Weights of a small GPT-style language model, trained from scratch on English Wikipedia.
Architecture: RMSNorm before each block, learned positions, no biases in attention or MLP, untied embeddings.
Each number is 50 + 15 x the weight over the matrix's rms, rounded and kept within 0 to 99. Layers, rows and columns count from 0.

# layer 9 MLP gate, 512x320, rms 0.0451, rows 312-484, columns 0-39
79 00 92 06 61 24 45 43 72 43 56 39 62 63 51 18 55 60 50 48 47 66 50 48 77 14 72 66 37 35 48 64 28 63 67 42 45 32 50 54
59 50 50 36 70 59 43 24 76 27 38 43 45 42 49 46 32 61 32 42 44 65 23 71 43 43 42 43 30 53 35 44 18 57 42 47 48 43 47 42
05 39 24 77 78 44 61 28 48 32 39 44 50 15 69 66 66 30 71 32 55 55 61 53 91 82 56 68 45 72 46 59 39 50 64 45 25 27 56 41
56 54 42 42 46 36 60 48 38 45 69 24 90 37 71 47 80 41 47 47 52 78 23 50 65 42 56 64 45 46 44 59 40 42 77 62 42 49 23 42
44 43 34 83 35 39 60 27 68 52 54 57 47 34 51 52 68 38 53 28 77 93 44 43 47 50 53 43 31 48 54 53 69 74 54 76 31 54 34 44
41 53 39 61 72 53 36 46 49 64 54 20 71 67 57 55 52 59 12 56 71 30 32 54 43 73 43 44 71 57 59 52 42 48 38 54 43 57 42 28
49 42 46 52 43 57 46 56 62 53 61 37 59 34 49 70 45 50 45 43 51 45 44 40 65 56 62 60 42 53 57 48 61 30 10 37 24 37 75 57
37 47 28 73 53 33 27 44 44 47 48 50 38 54 59 55 43 28 35 60 58 41 52 55 50 79 56 30 42 76 56 76 63 47 82 64 40 48 90 53
57 62 31 47 35 43 49 44 29 15 38 52 71 50 09 53 41 33 55 60 60 39 53 37 53 45 63 28 51 35 60 45 23 59 27 40 46 49 72 60
50 43 67 40 66 36 52 36 70 31 58 37 40 55 39 35 67 35 66 44 91 77 49 33 57 27 68 61 24 47 30 44 38 47 47 81 56 43 46 36
39 44 33 61 59 01 53 56 68 24 43 59 79 44 46 35 71 43 60 66 40 73 40 62 69 78 27 52 62 66 60 29 44 47 55 46 59 42 42 27
56 38 27 79 66 48 91 56 68 71 44 56 62 29 51 20 66 55 36 76 66 74 31 33 55 46 52 45 66 52 43 60 32 58 63 45 53 36 65 73
54 59 43 22 66 51 79 78 33 43 55 57 60 43 57 44 43 42 59 42 32 61 54 39 48 42 78 49 65 42 40 61 63 44 44 32 78 74 56 34
63 52 41 48 26 31 73 60 56 76 34 16 30 53 62 59 52 43 65 39 74 55 46 68 71 73 43 66 44 31 76 36 31 55 77 49 36 54 39 40
39 51 35 53 46 63 52 53 43 35 50 56 66 56 75 41 70 33 48 56 50 43 50 63 54 52 28 54 71 61 48 65 80 44 52 08 36 48 50 56
38 56 40 49 37 51 50 63 45 21 30 58 57 49 40 82 77 60 62 70 63 76 54 60 88 66 80 48 39 35 72 63 48 34 42 29 42 34 82 63
44 57 41 20 80 46 56 37 43 67 54 72 55 56 51 45 36 57 45 87 53 76 30 40 56 59 42 29 54 21 55 34 51 41 28 51 29 72 25 36
42 90 46 51 53 41 48 60 50 40 65 47 40 66 34 46 48 48 63 65 61 38 55 56 44 47 64 59 42 39 79 48 79 49 23 57 50 49 49 33
30 65 44 62 55 52 53 52 38 41 61 43 69 80 38 40 49 66 36 50 30 43 41 41 35 48 64 48 30 74 68 56 54 73 44 01 74 31 67 59
41 48 37 58 54 41 76 53 39 52 60 35 72 44 49 45 70 47 53 27 51 54 47 39 62 34 61 71 71 66 63 46 63 48 31 63 42 50 71 34
47 38 46 58 50 68 40 35 36 40 66 68 57 63 60 48 37 60 65 46 47 26 47 56 64 65 44 72 23 50 50 61 45 38 27 29 55 38 46 15
59 50 46 47 35 28 29 53 63 20 26 43 34 66 24 65 55 63 84 41 47 40 50 64 38 40 55 65 50 37 55 53 76 57 49 47 43 46 72 45
11 64 69 50 65 45 38 77 50 48 38 57 51 53 73 61 60 68 62 43 24 35 56 41 82 46 54 51 60 46 46 51 36 37 73 34 62 49 57 43
64 53 37 65 48 41 40 66 53 83 44 69 82 61 73 51 31 30 76 40 43 38 91 55 77 69 55 61 61 48 74 45 39 54 63 31 44 31 71 55
57 56 46 41 53 49 56 33 59 47 53 37 38 49 43 62 46 66 60 39 35 63 28 52 53 48 64 28 63 45 58 60 43 44 41 39 17 67 45 55
60 50 64 69 58 46 30 24 44 48 61 51 29 47 59 57 36 63 65 39 75 43 54 52 69 56 68 59 38 47 69 58 49 69 30 69 71 50 59 36
60 50 66 34 64 34 67 51 64 18 53 37 23 61 49 56 41 77 63 44 48 80 64 44 37 61 09 38 48 36 45 64 23 36 58 52 41 54 26 53
48 80 56 90 42 48 35 71 56 54 62 41 74 63 50 43 47 39 63 51 51 35 55 48 41 74 27 63 41 58 52 41 53 42 49 37 51 53 45 66
50 54 34 51 43 74 50 67 46 71 35 81 71 54 58 16 59 37 37 49 48 31 51 73 76 59 44 76 36 55 60 32 42 48 52 57 60 51 53 53
25 50 49 53 44 36 37 61 38 46 38 89 57 63 47 24 63 19 62 46 44 56 51 44 29 89 47 66 40 54 68 60 56 51 44 27 32 29 47 39
47 50 54 56 57 51 42 23 65 74 86 60 80 55 32 03 14 27 43 42 40 53 17 53 51 55 60 55 40 54 52 33 57 51 59 46 02 00 53 46
38 68 15 59 64 33 45 27 26 25 66 33 61 55 49 60 42 46 62 55 51 51 55 36 58 44 34 35 34 44 45 56 55 37 47 44 25 47 43 62
49 57 72 57 62 50 53 61 32 53 21 39 33 47 49 57 68 52 47 54 70 76 57 78 85 97 58 66 28 45 54 50 46 36 47 48 54 23 61 57
73 57 51 56 45 55 37 60 71 49 73 56 79 47 56 64 63 64 44 42 61 85 27 61 55 54 45 48 38 59 54 68 50 28 66 48 55 35 48 51
23 85 47 50 86 60 51 59 50 70 32 43 50 69 52 47 54 43 69 44 20 72 31 23 44 60 30 30 39 25 57 38 35 42 57 62 49 68 58 62
41 33 57 37 64 38 52 55 62 51 77 50 59 46 55 61 87 56 28 66 61 71 46 56 48 60 65 85 35 41 51 41 53 40 75 21 66 49 43 77
60 42 79 52 66 49 57 57 45 58 55 38 24 60 50 43 47 55 44 51 41 60 47 53 65 42 32 44 62 07 55 79 64 83 43 58 52 53 59 32
54 43 48 60 58 28 58 46 52 64 28 67 39 34 42 82 50 43 77 58 75 43 47 74 46 57 63 73 45 42 50 42 44 45 55 73 61 45 50 46
52 67 46 42 12 60 89 44 73 13 25 47 65 20 53 49 45 48 58 38 55 61 82 73 84 42 71 25 70 48 58 53 70 49 42 47 16 31 60 73
30 37 33 59 28 25 48 60 21 19 55 37 53 50 64 52 63 46 54 63 43 78 37 39 41 31 61 54 89 53 50 71 21 50 63 16 65 71 56 56
55 42 31 57 41 70 26 61 67 35 37 40 54 52 49 43 43 35 52 44 63 69 57 17 48 49 65 56 63 38 38 40 41 37 61 46 31 42 44 52
37 50 50 51 36 34 47 62 36 61 38 60 37 47 61 70 37 54 37 36 53 48 59 49 37 66 60 33 55 67 48 42 50 50 66 52 77 35 51 53
57 53 57 49 52 38 39 76 68 54 62 32 52 47 63 71 32 40 56 68 45 43 24 64 55 81 46 44 46 43 73 62 54 36 62 63 64 42 48 42
56 52 63 60 40 46 59 56 41 42 65 63 61 37 61 57 64 32 72 74 48 31 42 41 49 70 64 70 47 34 65 56 36 52 41 69 46 39 66 53
55 56 42 42 69 44 49 50 39 66 34 70 51 29 66 46 55 59 47 65 42 72 37 60 45 74 53 53 58 40 32 71 27 67 32 42 42 38 28 68
28 12 53 50 55 27 59 49 63 40 51 44 50 42 52 56 78 23 45 70 47 65 61 79 42 56 46 64 34 69 42 28 67 15 46 65 27 31 57 48
31 65 48 52 56 38 44 50 69 59 48 37 23 65 68 40 57 67 74 49 63 85 68 77 46 70 70 49 50 24 52 45 57 55 56 53 61 44 53 57
56 52 25 50 65 20 38 38 37 70 21 65 66 41 84 38 85 31 54 66 74 76 45 36 53 74 66 45 54 77 52 61 76 58 45 34 59 28 77 59
33 58 58 71 76 46 51 39 70 51 45 37 61 39 41 39 68 57 55 65 79 70 45 44 55 52 52 43 51 66 50 59 68 36 34 40 59 65 75 48
57 65 42 58 53 24 81 62 60 51 57 51 52 40 62 49 52 51 41 43 60 88 65 81 53 51 35 42 40 69 41 35 60 53 73 50 41 41 78 46
39 45 58 48 64 44 72 53 46 41 38 49 49 71 70 61 40 55 68 51 38 56 57 50 38 31 67 63 62 61 69 51 18 48 46 34 56 23 59 42
40 82 80 38 51 37 45 41 76 61 67 38 61 53 36 46 52 44 31 36 30 52 23 29 50 36 43 39 74 25 60 47 45 58 31 51 64 48 50 52
51 33 41 68 62 60 55 34 51 76 49 67 60 29 37 45 59 42 35 15 33 57 57 49 54 52 50 57 53 55 48 45 46 31 57 57 38 16 55 35
64 61 72 55 50 35 58 43 29 32 30 28 69 46 32 51 47 78 67 36 55 42 51 43 72 50 47 48 53 41 51 47 51 62 50 31 48 34 88 20
26 58 51 45 35 53 58 44 58 46 47 34 32 44 41 37 57 50 38 59 52 44 51 68 46 48 47 36 33 41 43 51 43 32 58 48 38 51 45 66
70 49 48 23 57 56 41 52 41 78 44 37 46 64 53 52 59 37 41 53 62 50 39 65 50 49 70 41 63 52 67 45 60 33 37 62 45 64 38 62
59 62 31 74 49 50 42 17 40 41 59 43 36 66 68 37 58 35 54 55 54 10 39 40 60 40 45 57 55 47 53 67 21 50 45 32 65 68 87 37
16 41 23 47 56 43 54 49 28 46 51 52 79 19 37 42 46 58 53 40 65 28 47 79 48 50 66 62 50 38 65 59 69 75 22 71 57 38 53 50
55 41 45 42 30 66 55 96 54 35 69 38 60 52 45 68 56 81 78 48 27 60 26 63 59 59 57 46 55 49 52 37 39 54 51 30 70 54 47 72
14 21 57 69 49 27 42 54 49 33 29 48 15 39 22 37 60 61 63 67 33 55 94 57 35 48 54 60 21 60 82 53 72 41 38 85 64 34 37 24
54 78 35 19 58 56 70 75 48 47 70 54 63 45 42 34 64 26 49 50 46 49 71 74 15 59 45 50 52 92 50 29 49 44 38 45 54 30 68 28
74 70 52 62 52 64 63 47 58 63 41 67 57 46 50 34 44 55 62 39 66 35 44 54 40 48 47 49 48 50 74 43 52 49 49 55 74 37 50 43
57 52 31 65 12 49 39 36 37 36 67 39 34 42 46 68 41 43 43 40 40 67 33 54 25 56 56 75 52 67 32 41 29 47 22 60 40 30 46 68
26 54 49 45 70 39 72 64 48 42 56 77 62 43 34 65 21 31 37 27 50 64 37 29 41 61 73 63 48 68 52 94 39 62 61 35 68 28 42 64
46 39 77 43 24 45 33 64 49 52 41 40 49 57 33 86 67 68 44 32 22 52 48 35 50 17 49 35 43 41 58 43 44 42 57 45 59 44 72 73
51 42 48 87 44 13 52 42 66 56 63 56 57 16 69 74 56 41 54 84 71 60 32 16 50 55 58 51 40 33 78 45 48 47 41 54 52 26 66 55
40 67 42 74 55 40 42 33 80 58 64 21 24 26 67 45 29 51 58 63 79 64 49 35 47 44 50 22 44 37 37 53 12 43 39 60 29 51 50 42
31 32 42 20 55 52 54 27 50 57 49 64 52 21 48 53 36 23 77 51 45 68 57 76 55 44 31 59 43 50 48 39 37 36 71 55 70 41 53 25
50 46 44 64 60 55 48 64 56 50 28 37 56 52 20 08 41 32 77 86 24 27 42 69 32 59 34 63 50 26 58 63 59 36 62 40 63 31 29 37
43 60 49 37 33 38 31 60 52 49 72 59 67 65 45 30 52 47 22 36 59 57 53 58 27 38 47 65 48 49 21 27 35 30 54 69 49 39 47 29
73 49 55 47 68 52 72 47 72 57 74 34 52 46 57 41 56 32 52 44 72 70 50 48 66 72 61 48 67 48 67 39 64 50 41 63 38 27 76 59
65 49 47 39 58 49 49 73 50 68 50 56 61 19 48 44 47 54 39 55 32 26 58 54 41 42 45 51 36 65 76 95 44 72 47 45 64 33 77 71
36 54 32 41 39 32 41 51 43 59 67 62 70 41 83 41 41 34 73 40 06 44 57 74 46 50 66 58 43 75 58 57 66 36 56 46 36 63 66 54
52 57 52 51 53 28 50 50 59 60 68 51 55 62 40 40 54 72 64 52 20 80 72 48 46 55 31 34 45 67 24 78 41 44 63 40 67 32 66 51
44 23 44 43 58 43 30 27 60 63 26 50 46 42 37 42 32 63 57 40 44 63 40 59 37 39 42 46 53 46 62 43 51 19 47 46 69 39 39 54
55 39 45 71 61 44 77 50 84 45 58 36 60 58 78 53 79 23 57 49 27 52 39 36 57 59 26 36 66 59 51 70 42 47 34 16 49 69 40 36
63 52 54 43 72 56 29 38 55 46 18 27 77 51 57 56 54 61 46 47 45 45 50 47 57 48 36 61 62 41 63 52 32 63 43 50 60 60 60 37
52 70 43 75 39 63 41 34 79 22 43 36 58 63 52 76 64 55 50 42 57 38 43 61 48 32 70 24 51 31 57 50 32 59 50 34 37 21 43 80
51 53 39 52 32 43 38 47 64 63 60 46 42 26 71 55 54 17 57 73 38 43 59 55 68 65 64 24 01 74 67 61 55 23 55 38 66 50 54 52
54 44 78 41 55 55 63 71 77 50 51 63 49 41 29 70 37 28 54 09 39 52 45 62 53 55 44 35 52 57 46 57 39 73 43 62 60 26 57 57
53 17 38 62 61 41 66 42 33 52 50 54 83 35 51 35 85 49 77 73 41 50 45 53 61 55 67 15 39 55 61 69 88 38 69 41 59 59 42 68
45 22 58 55 50 40 50 83 49 60 41 53 48 73 74 73 67 51 54 57 57 36 58 50 74 58 53 62 47 39 46 55 56 42 73 51 60 57 74 41
65 76 57 32 69 73 28 54 63 50 52 48 56 38 56 42 44 58 44 56 55 42 39 29 67 29 45 76 29 50 56 61 58 49 35 70 58 47 36 30
26 48 58 38 51 62 57 50 58 40 55 44 54 48 48 82 73 37 61 44 42 57 22 63 31 47 30 43 54 27 37 70 69 53 41 39 34 47 82 57
74 50 26 43 38 28 71 53 42 45 10 61 58 57 85 59 34 61 35 45 50 64 60 46 61 48 57 25 42 63 55 63 45 41 53 56 65 42 41 45
53 49 55 67 65 50 40 84 61 47 68 45 42 60 44 49 44 54 30 17 37 39 60 72 41 47 37 48 50 23 67 34 48 53 34 43 37 61 51 67
33 38 31 34 58 40 68 66 55 49 31 37 73 37 65 48 32 46 46 19 45 47 29 36 52 58 51 35 50 56 68 90 63 47 71 75 65 17 64 62
62 59 75 74 40 44 53 45 59 40 49 56 62 54 28 61 59 40 71 60 70 52 38 56 54 81 67 35 53 52 44 29 22 41 43 64 56 33 69 56
38 41 27 55 70 48 57 48 47 37 56 49 63 72 62 62 43 25 43 67 40 50 39 47 52 55 66 62 52 45 58 36 68 67 39 37 51 52 81 51
40 60 31 53 56 58 47 71 31 34 31 46 70 33 56 56 60 58 41 68 49 43 55 72 38 60 46 42 65 77 56 57 46 57 64 49 51 56 55 26
50 52 38 50 62 53 59 29 86 34 26 70 79 55 48 44 65 43 35 30 48 44 35 50 76 48 54 57 54 78 45 45 73 69 37 44 40 45 62 89
39 56 47 45 65 41 42 54 67 65 74 39 40 47 57 60 40 56 31 66 37 56 88 48 28 33 54 53 73 42 36 59 72 46 35 46 63 45 38 66
59 61 66 50 40 50 53 98 54 64 51 42 59 47 44 30 68 53 34 55 54 35 40 58 47 72 55 49 59 63 65 59 58 64 35 68 61 39 37 34
50 28 37 61 49 34 47 52 36 64 36 34 52 19 58 57 51 30 74 67 56 43 64 54 59 56 53 14 62 44 47 54 57 34 57 50 53 35 48 40
54 57 57 39 50 62 40 46 41 34 63 39 49 57 57 64 50 33 57 52 57 66 41 49 64 23 48 57 36 66 50 59 23 40 46 49 64 64 46 54
51 44 60 36 64 37 49 71 34 50 44 62 62 51 57 33 61 39 46 35 49 53 62 65 71 67 74 62 59 45 76 58 40 61 55 66 57 51 39 68
55 24 52 25 48 25 82 72 69 48 46 40 35 47 50 49 53 70 82 20 50 63 59 52 60 44 26 76 46 53 41 49 56 65 54 35 64 25 48 40
40 51 44 45 41 21 42 39 50 24 55 51 72 42 77 67 64 58 57 93 63 70 33 53 62 39 38 58 04 37 45 48 42 35 51 22 07 25 35 45
46 47 63 72 40 51 44 46 41 54 43 49 39 44 62 34 41 30 69 80 76 50 21 37 26 50 19 61 66 40 77 47 36 45 65 61 56 19 81 58
25 59 36 58 39 37 55 76 38 74 46 54 52 30 52 45 31 33 49 54 59 54 55 78 58 63 50 61 56 60 69 46 71 35 40 42 63 41 91 69
81 70 69 25 56 47 53 65 48 72 66 42 58 55 69 46 53 54 55 43 51 67 40 63 38 71 92 46 65 74 45 58 62 80 58 65 69 50 67 72
63 43 40 49 30 52 52 65 56 56 29 36 23 58 60 81 43 35 70 61 58 66 56 31 44 71 27 39 61 68 36 59 73 61 59 52 63 80 74 45
39 33 19 29 34 46 50 70 39 47 63 54 45 43 49 62 60 31 48 38 30 65 35 48 56 58 79 31 62 23 66 59 65 41 37 55 49 31 43 53
42 35 58 37 66 31 63 75 68 44 37 24 54 45 44 61 32 73 48 56 66 69 40 47 44 36 56 38 50 34 54 28 33 59 53 38 37 39 62 42
43 28 58 33 43 52 48 54 52 53 38 33 51 31 56 62 41 54 67 34 60 45 68 49 57 87 76 82 75 78 29 70 41 44 33 52 45 52 67 31
31 46 65 47 74 36 26 56 37 18 67 52 32 65 52 42 71 17 69 61 52 68 59 35 30 63 44 27 39 36 46 53 51 56 69 26 60 46 76 43
39 55 47 67 55 48 34 89 34 57 44 47 70 52 58 49 50 39 47 67 34 36 38 32 54 57 40 37 47 43 39 47 48 61 43 47 56 48 70 53
51 58 34 48 38 18 44 51 67 23 59 60 44 49 80 44 35 18 63 39 28 64 26 26 59 77 34 35 38 61 59 49 64 59 25 64 39 47 88 63
48 57 36 74 26 35 70 75 89 34 32 53 42 54 64 80 52 67 52 60 58 64 79 51 96 67 19 35 62 32 54 17 47 54 60 53 34 74 54 66
25 59 52 46 80 43 42 58 75 49 59 76 33 43 58 59 60 38 41 44 45 60 35 39 59 33 72 39 36 45 28 29 57 37 64 47 38 35 65 38
53 43 50 51 62 38 21 66 79 53 61 14 35 55 54 58 45 41 52 58 61 71 40 54 54 48 63 77 51 59 44 49 15 49 24 42 49 35 65 33
33 41 27 68 53 53 49 49 86 33 25 58 82 62 55 49 48 43 60 35 52 52 68 56 64 62 66 42 30 64 46 71 51 60 48 55 30 37 50 50
44 34 51 66 47 59 40 69 70 68 61 42 25 49 64 64 40 53 43 33 53 46 58 59 58 36 65 56 59 57 47 53 62 67 45 17 59 20 35 59
23 61 27 63 43 56 72 38 53 62 49 35 56 30 52 47 59 42 37 58 44 94 52 98 72 45 43 40 47 53 63 36 37 52 57 31 38 69 41 50
36 60 43 59 44 45 49 40 30 60 61 60 48 34 40 38 33 38 42 10 39 57 66 55 37 55 51 62 62 38 55 41 68 34 34 57 32 58 54 63
53 51 26 47 24 68 55 35 62 71 76 72 39 51 66 69 67 54 27 59 58 60 55 55 34 03 54 30 43 36 39 63 60 45 42 41 45 27 58 58
28 60 54 74 58 18 63 64 75 53 53 41 35 46 56 52 24 69 52 47 44 66 20 71 61 62 18 66 36 74 54 48 53 69 36 52 49 58 58 47
44 68 36 31 67 56 58 40 39 46 69 52 42 56 54 40 54 36 30 39 55 50 52 73 35 35 69 35 38 33 69 43 54 41 34 68 61 45 50 44
39 41 13 65 37 27 58 82 54 65 57 58 56 21 37 48 49 47 76 69 43 69 67 38 37 77 68 71 53 64 54 57 67 64 51 32 27 47 55 50
47 27 56 72 39 60 66 65 80 41 39 36 33 69 50 61 56 51 55 67 61 78 39 56 50 37 66 41 60 31 50 57 52 57 20 60 54 55 56 59
32 45 67 50 49 15 65 51 57 47 39 43 66 35 43 72 30 54 38 41 42 39 63 53 72 33 54 49 53 53 63 47 61 57 67 63 49 30 43 65
46 43 52 42 36 45 28 61 49 52 45 39 52 50 50 69 36 15 89 82 35 54 84 56 43 25 49 43 42 67 35 38 51 18 81 53 49 44 41 42
66 37 72 61 68 57 31 65 24 47 79 68 77 29 50 38 46 15 57 32 50 55 36 64 46 42 43 59 67 52 54 42 51 57 53 40 65 51 53 50
66 50 38 56 26 42 20 68 51 46 19 61 45 69 69 26 42 67 58 67 54 55 38 55 59 57 33 34 55 44 44 61 84 37 79 14 31 45 57 60
33 33 51 59 07 52 64 44 64 38 46 27 50 58 48 52 52 57 65 16 40 56 26 52 50 65 58 35 57 48 87 43 44 49 48 51 63 55 34 38
55 55 49 58 69 44 93 57 49 51 41 32 58 43 21 52 52 40 44 36 59 30 39 26 59 51 64 43 38 51 65 65 51 84 44 33 75 70 50 50
31 60 69 45 68 54 59 35 28 72 40 51 50 65 43 72 60 55 48 33 51 55 61 93 95 61 41 52 50 26 32 52 41 38 56 61 61 68 76 76
34 59 33 64 28 34 62 72 79 45 50 23 74 63 62 58 53 66 31 50 56 82 42 79 47 66 37 40 65 63 47 41 51 62 50 27 35 60 65 49
52 12 61 34 74 43 54 38 57 49 50 65 69 36 58 41 75 44 33 68 65 81 59 53 63 59 36 58 72 66 59 37 56 70 50 38 24 43 55 24
57 35 72 57 42 62 42 76 62 88 44 47 55 56 69 45 29 69 42 38 27 42 63 44 22 32 68 53 47 67 45 23 69 37 50 70 42 34 50 61
72 51 37 38 56 47 53 72 78 03 28 56 62 81 60 41 83 57 61 73 60 68 52 24 42 52 49 49 54 37 48 73 72 40 70 63 25 42 50 53
64 29 43 25 41 34 32 69 47 71 78 33 57 25 48 55 44 70 83 76 35 59 65 61 43 67 45 51 49 40 52 35 38 19 79 51 52 08 39 53
46 30 42 41 47 58 62 48 47 61 35 68 45 26 72 58 49 46 52 71 28 59 81 37 36 34 58 72 43 35 54 53 53 32 53 41 49 42 34 27
42 65 25 70 46 57 59 39 43 53 38 73 62 51 66 36 40 42 61 60 54 40 56 31 34 49 54 43 55 54 56 67 62 51 37 42 72 44 44 43
50 47 50 58 28 45 38 62 81 25 29 45 37 71 73 39 42 53 23 50 79 44 50 60 32 62 38 52 77 47 55 42 57 68 43 11 45 62 34 33
54 24 47 41 42 56 57 42 59 55 41 30 58 46 38 67 45 52 51 53 62 60 18 69 71 30 59 57 69 30 39 77 64 55 67 67 57 44 70 70
56 51 45 26 50 34 44 45 65 17 51 41 62 69 61 54 63 40 53 66 64 58 39 41 75 44 64 63 24 40 35 53 54 57 43 47 38 56 50 42
45 36 26 44 69 57 18 62 68 59 56 14 43 62 54 33 70 59 44 51 64 67 29 19 44 51 38 49 54 51 42 65 63 45 57 43 41 47 60 63
61 58 32 63 00 44 58 53 49 38 54 51 26 59 52 59 25 73 52 51 67 80 73 56 54 43 36 55 51 26 38 48 63 38 20 43 63 62 53 71
29 55 43 51 43 20 41 25 40 56 53 63 59 49 54 46 78 65 44 64 61 27 47 45 65 68 67 40 49 40 53 38 68 39 58 44 40 15 75 70
43 16 29 32 55 53 64 68 59 51 26 71 38 58 59 35 58 56 54 40 49 80 69 69 58 51 73 67 48 54 41 45 50 58 33 46 17 63 42 75
50 69 77 56 51 56 40 51 42 45 50 39 50 58 25 30 53 52 49 30 54 48 42 59 36 75 29 58 57 64 38 45 48 44 39 56 60 47 47 39
41 25 74 38 68 37 53 42 60 39 66 59 48 42 46 54 36 42 63 51 57 75 62 54 64 65 65 46 48 68 61 37 45 36 54 78 58 50 52 38
33 42 81 30 56 55 44 52 41 24 54 58 37 29 52 48 25 53 66 60 49 27 34 85 56 55 22 47 47 14 53 61 22 37 61 54 36 42 61 45
25 77 37 63 58 41 54 43 68 50 39 54 49 49 66 70 62 47 63 87 46 39 57 85 46 39 55 69 41 16 50 46 54 45 45 56 30 36 46 52
64 21 31 63 67 56 40 52 56 63 64 34 48 75 48 52 61 40 68 67 68 46 58 75 43 47 41 21 63 61 48 48 46 39 42 39 59 49 62 60
33 34 34 43 31 69 76 56 46 28 33 57 38 30 35 46 36 43 53 40 65 50 67 57 50 50 43 51 47 50 53 66 54 45 56 55 52 23 27 35
40 59 56 54 74 43 44 64 49 51 67 55 24 39 61 52 72 73 49 61 85 65 72 49 47 46 54 50 56 41 59 66 40 65 70 67 21 41 45 52
57 50 44 51 62 46 64 34 50 38 46 75 64 41 66 41 68 41 75 36 46 43 64 52 52 33 56 61 58 48 68 52 58 54 40 81 65 63 53 44
45 63 63 37 36 41 59 67 31 11 46 76 58 59 77 55 52 62 78 64 47 53 40 41 44 42 52 59 66 55 63 68 81 46 50 72 37 42 49 56
09 38 52 30 25 39 37 59 66 57 37 63 71 54 66 23 36 77 53 68 63 32 55 66 64 45 53 63 48 50 52 30 52 55 42 50 66 38 59 37
37 27 70 57 77 43 46 55 63 42 56 54 42 61 61 59 55 30 37 46 70 46 57 55 56 61 34 73 76 40 41 53 40 67 62 76 44 62 32 65
48 54 37 60 74 47 18 61 51 57 62 66 37 28 44 34 48 04 25 53 34 40 59 46 43 99 43 40 62 24 44 61 43 61 47 74 47 49 70 56
68 58 45 46 29 79 55 45 47 59 08 56 65 51 58 54 66 43 33 84 66 57 56 56 35 42 69 58 54 38 42 53 54 40 42 39 54 54 72 44
45 58 47 52 34 65 35 29 56 76 48 55 37 43 61 58 75 39 44 45 39 33 73 61 50 41 48 41 42 34 35 12 44 40 44 61 51 51 61 62
58 42 28 42 69 67 30 79 57 96 31 48 40 58 58 27 77 53 48 46 37 37 55 17 49 50 52 58 53 73 53 48 44 51 74 52 37 67 99 71
80 40 64 32 59 35 51 49 49 63 53 58 28 46 48 36 87 21 58 65 63 60 48 42 40 85 38 54 49 50 43 62 34 36 67 49 55 40 47 71
18 21 35 43 63 39 54 59 65 19 55 34 31 57 68 49 50 52 48 92 64 81 44 56 48 55 54 47 53 47 67 45 63 30 47 49 21 58 47 69
46 31 23 53 51 57 55 67 44 63 38 42 53 40 95 79 59 34 53 68 50 58 57 43 39 39 68 54 55 55 49 66 41 68 38 13 55 50 51 49
24 53 40 52 75 43 54 52 70 67 35 47 46 49 52 28 48 66 17 44 64 55 43 54 74 66 45 55 45 41 47 41 49 60 51 53 52 46 13 44
51 52 37 64 52 37 43 33 43 51 55 38 46 49 62 86 32 67 54 57 47 48 66 67 46 45 56 47 44 52 56 49 46 47 58 40 45 54 53 32
50 37 64 33 30 73 51 21 55 62 52 56 43 31 56 52 28 41 95 45 58 73 57 36 38 43 51 54 65 38 61 30 46 69 45 43 61 63 66 67
23 64 72 60 33 43 58 84 51 44 62 48 52 36 49 48 44 54 42 64 43 60 60 40 25 42 78 59 67 24 54 63 34 66 38 51 24 59 58 00
38 30 23 47 52 39 65 67 50 71 76 51 53 44 81 47 59 34 61 47 72 58 53 40 61 45 28 59 26 31 57 38 44 59 58 54 33 59 69 55
76 59 61 83 41 62 27 51 48 57 86 36 29 49 82 73 39 67 51 74 36 47 24 33 39 51 67 52 44 79 71 57 66 45 45 60 53 72 58 41
40 26 41 52 47 41 56 71 48 50 44 47 60 21 75 50 31 44 66 32 43 69 68 43 53 37 47 78 65 70 64 37 46 59 59 42 57 55 53 34
47 43 25 38 53 36 87 54 50 07 58 58 76 39 36 62 43 41 45 48 51 45 39 48 65 70 45 39 67 32 73 44 40 53 30 44 50 15 41 45
37 35 60 59 66 27 55 52 59 47 59 32 57 39 72 57 52 28 60 73 41 43 59 58 40 45 32 57 45 43 75 43 59 62 44 47 44 51 66 56
58 63 49 66 45 33 75 43 47 75 59 78 42 53 56 48 43 55 27 34 62 56 46 56 41 53 57 55 52 44 48 50 34 36 09 45 64 49 49 55
31 13 61 60 60 61 22 67 52 40 45 73 64 26 69 51 66 69 59 64 68 64 62 26 61 55 57 58 47 42 47 37 55 60 85 50 56 43 45 38
65 64 52 58 51 58 48 32 62 69 46 44 60 27 46 32 57 40 45 40 51 41 55 48 42 36 51 52 62 62 40 73 45 43 73 56 52 30 50 57
52 85 75 86 31 44 62 53 57 57 43 53 39 39 72 42 44 64 39 66 61 56 36 27 46 43 80 39 45 28 59 45 25 49 43 26 57 77 51 76
46 37 27 46 69 78 63 21 52 35 57 84 55 60 35 76 70 34 48 65 75 53 37 48 53 36 52 46 54 53 44 70 52 50 48 47 53 25 53 72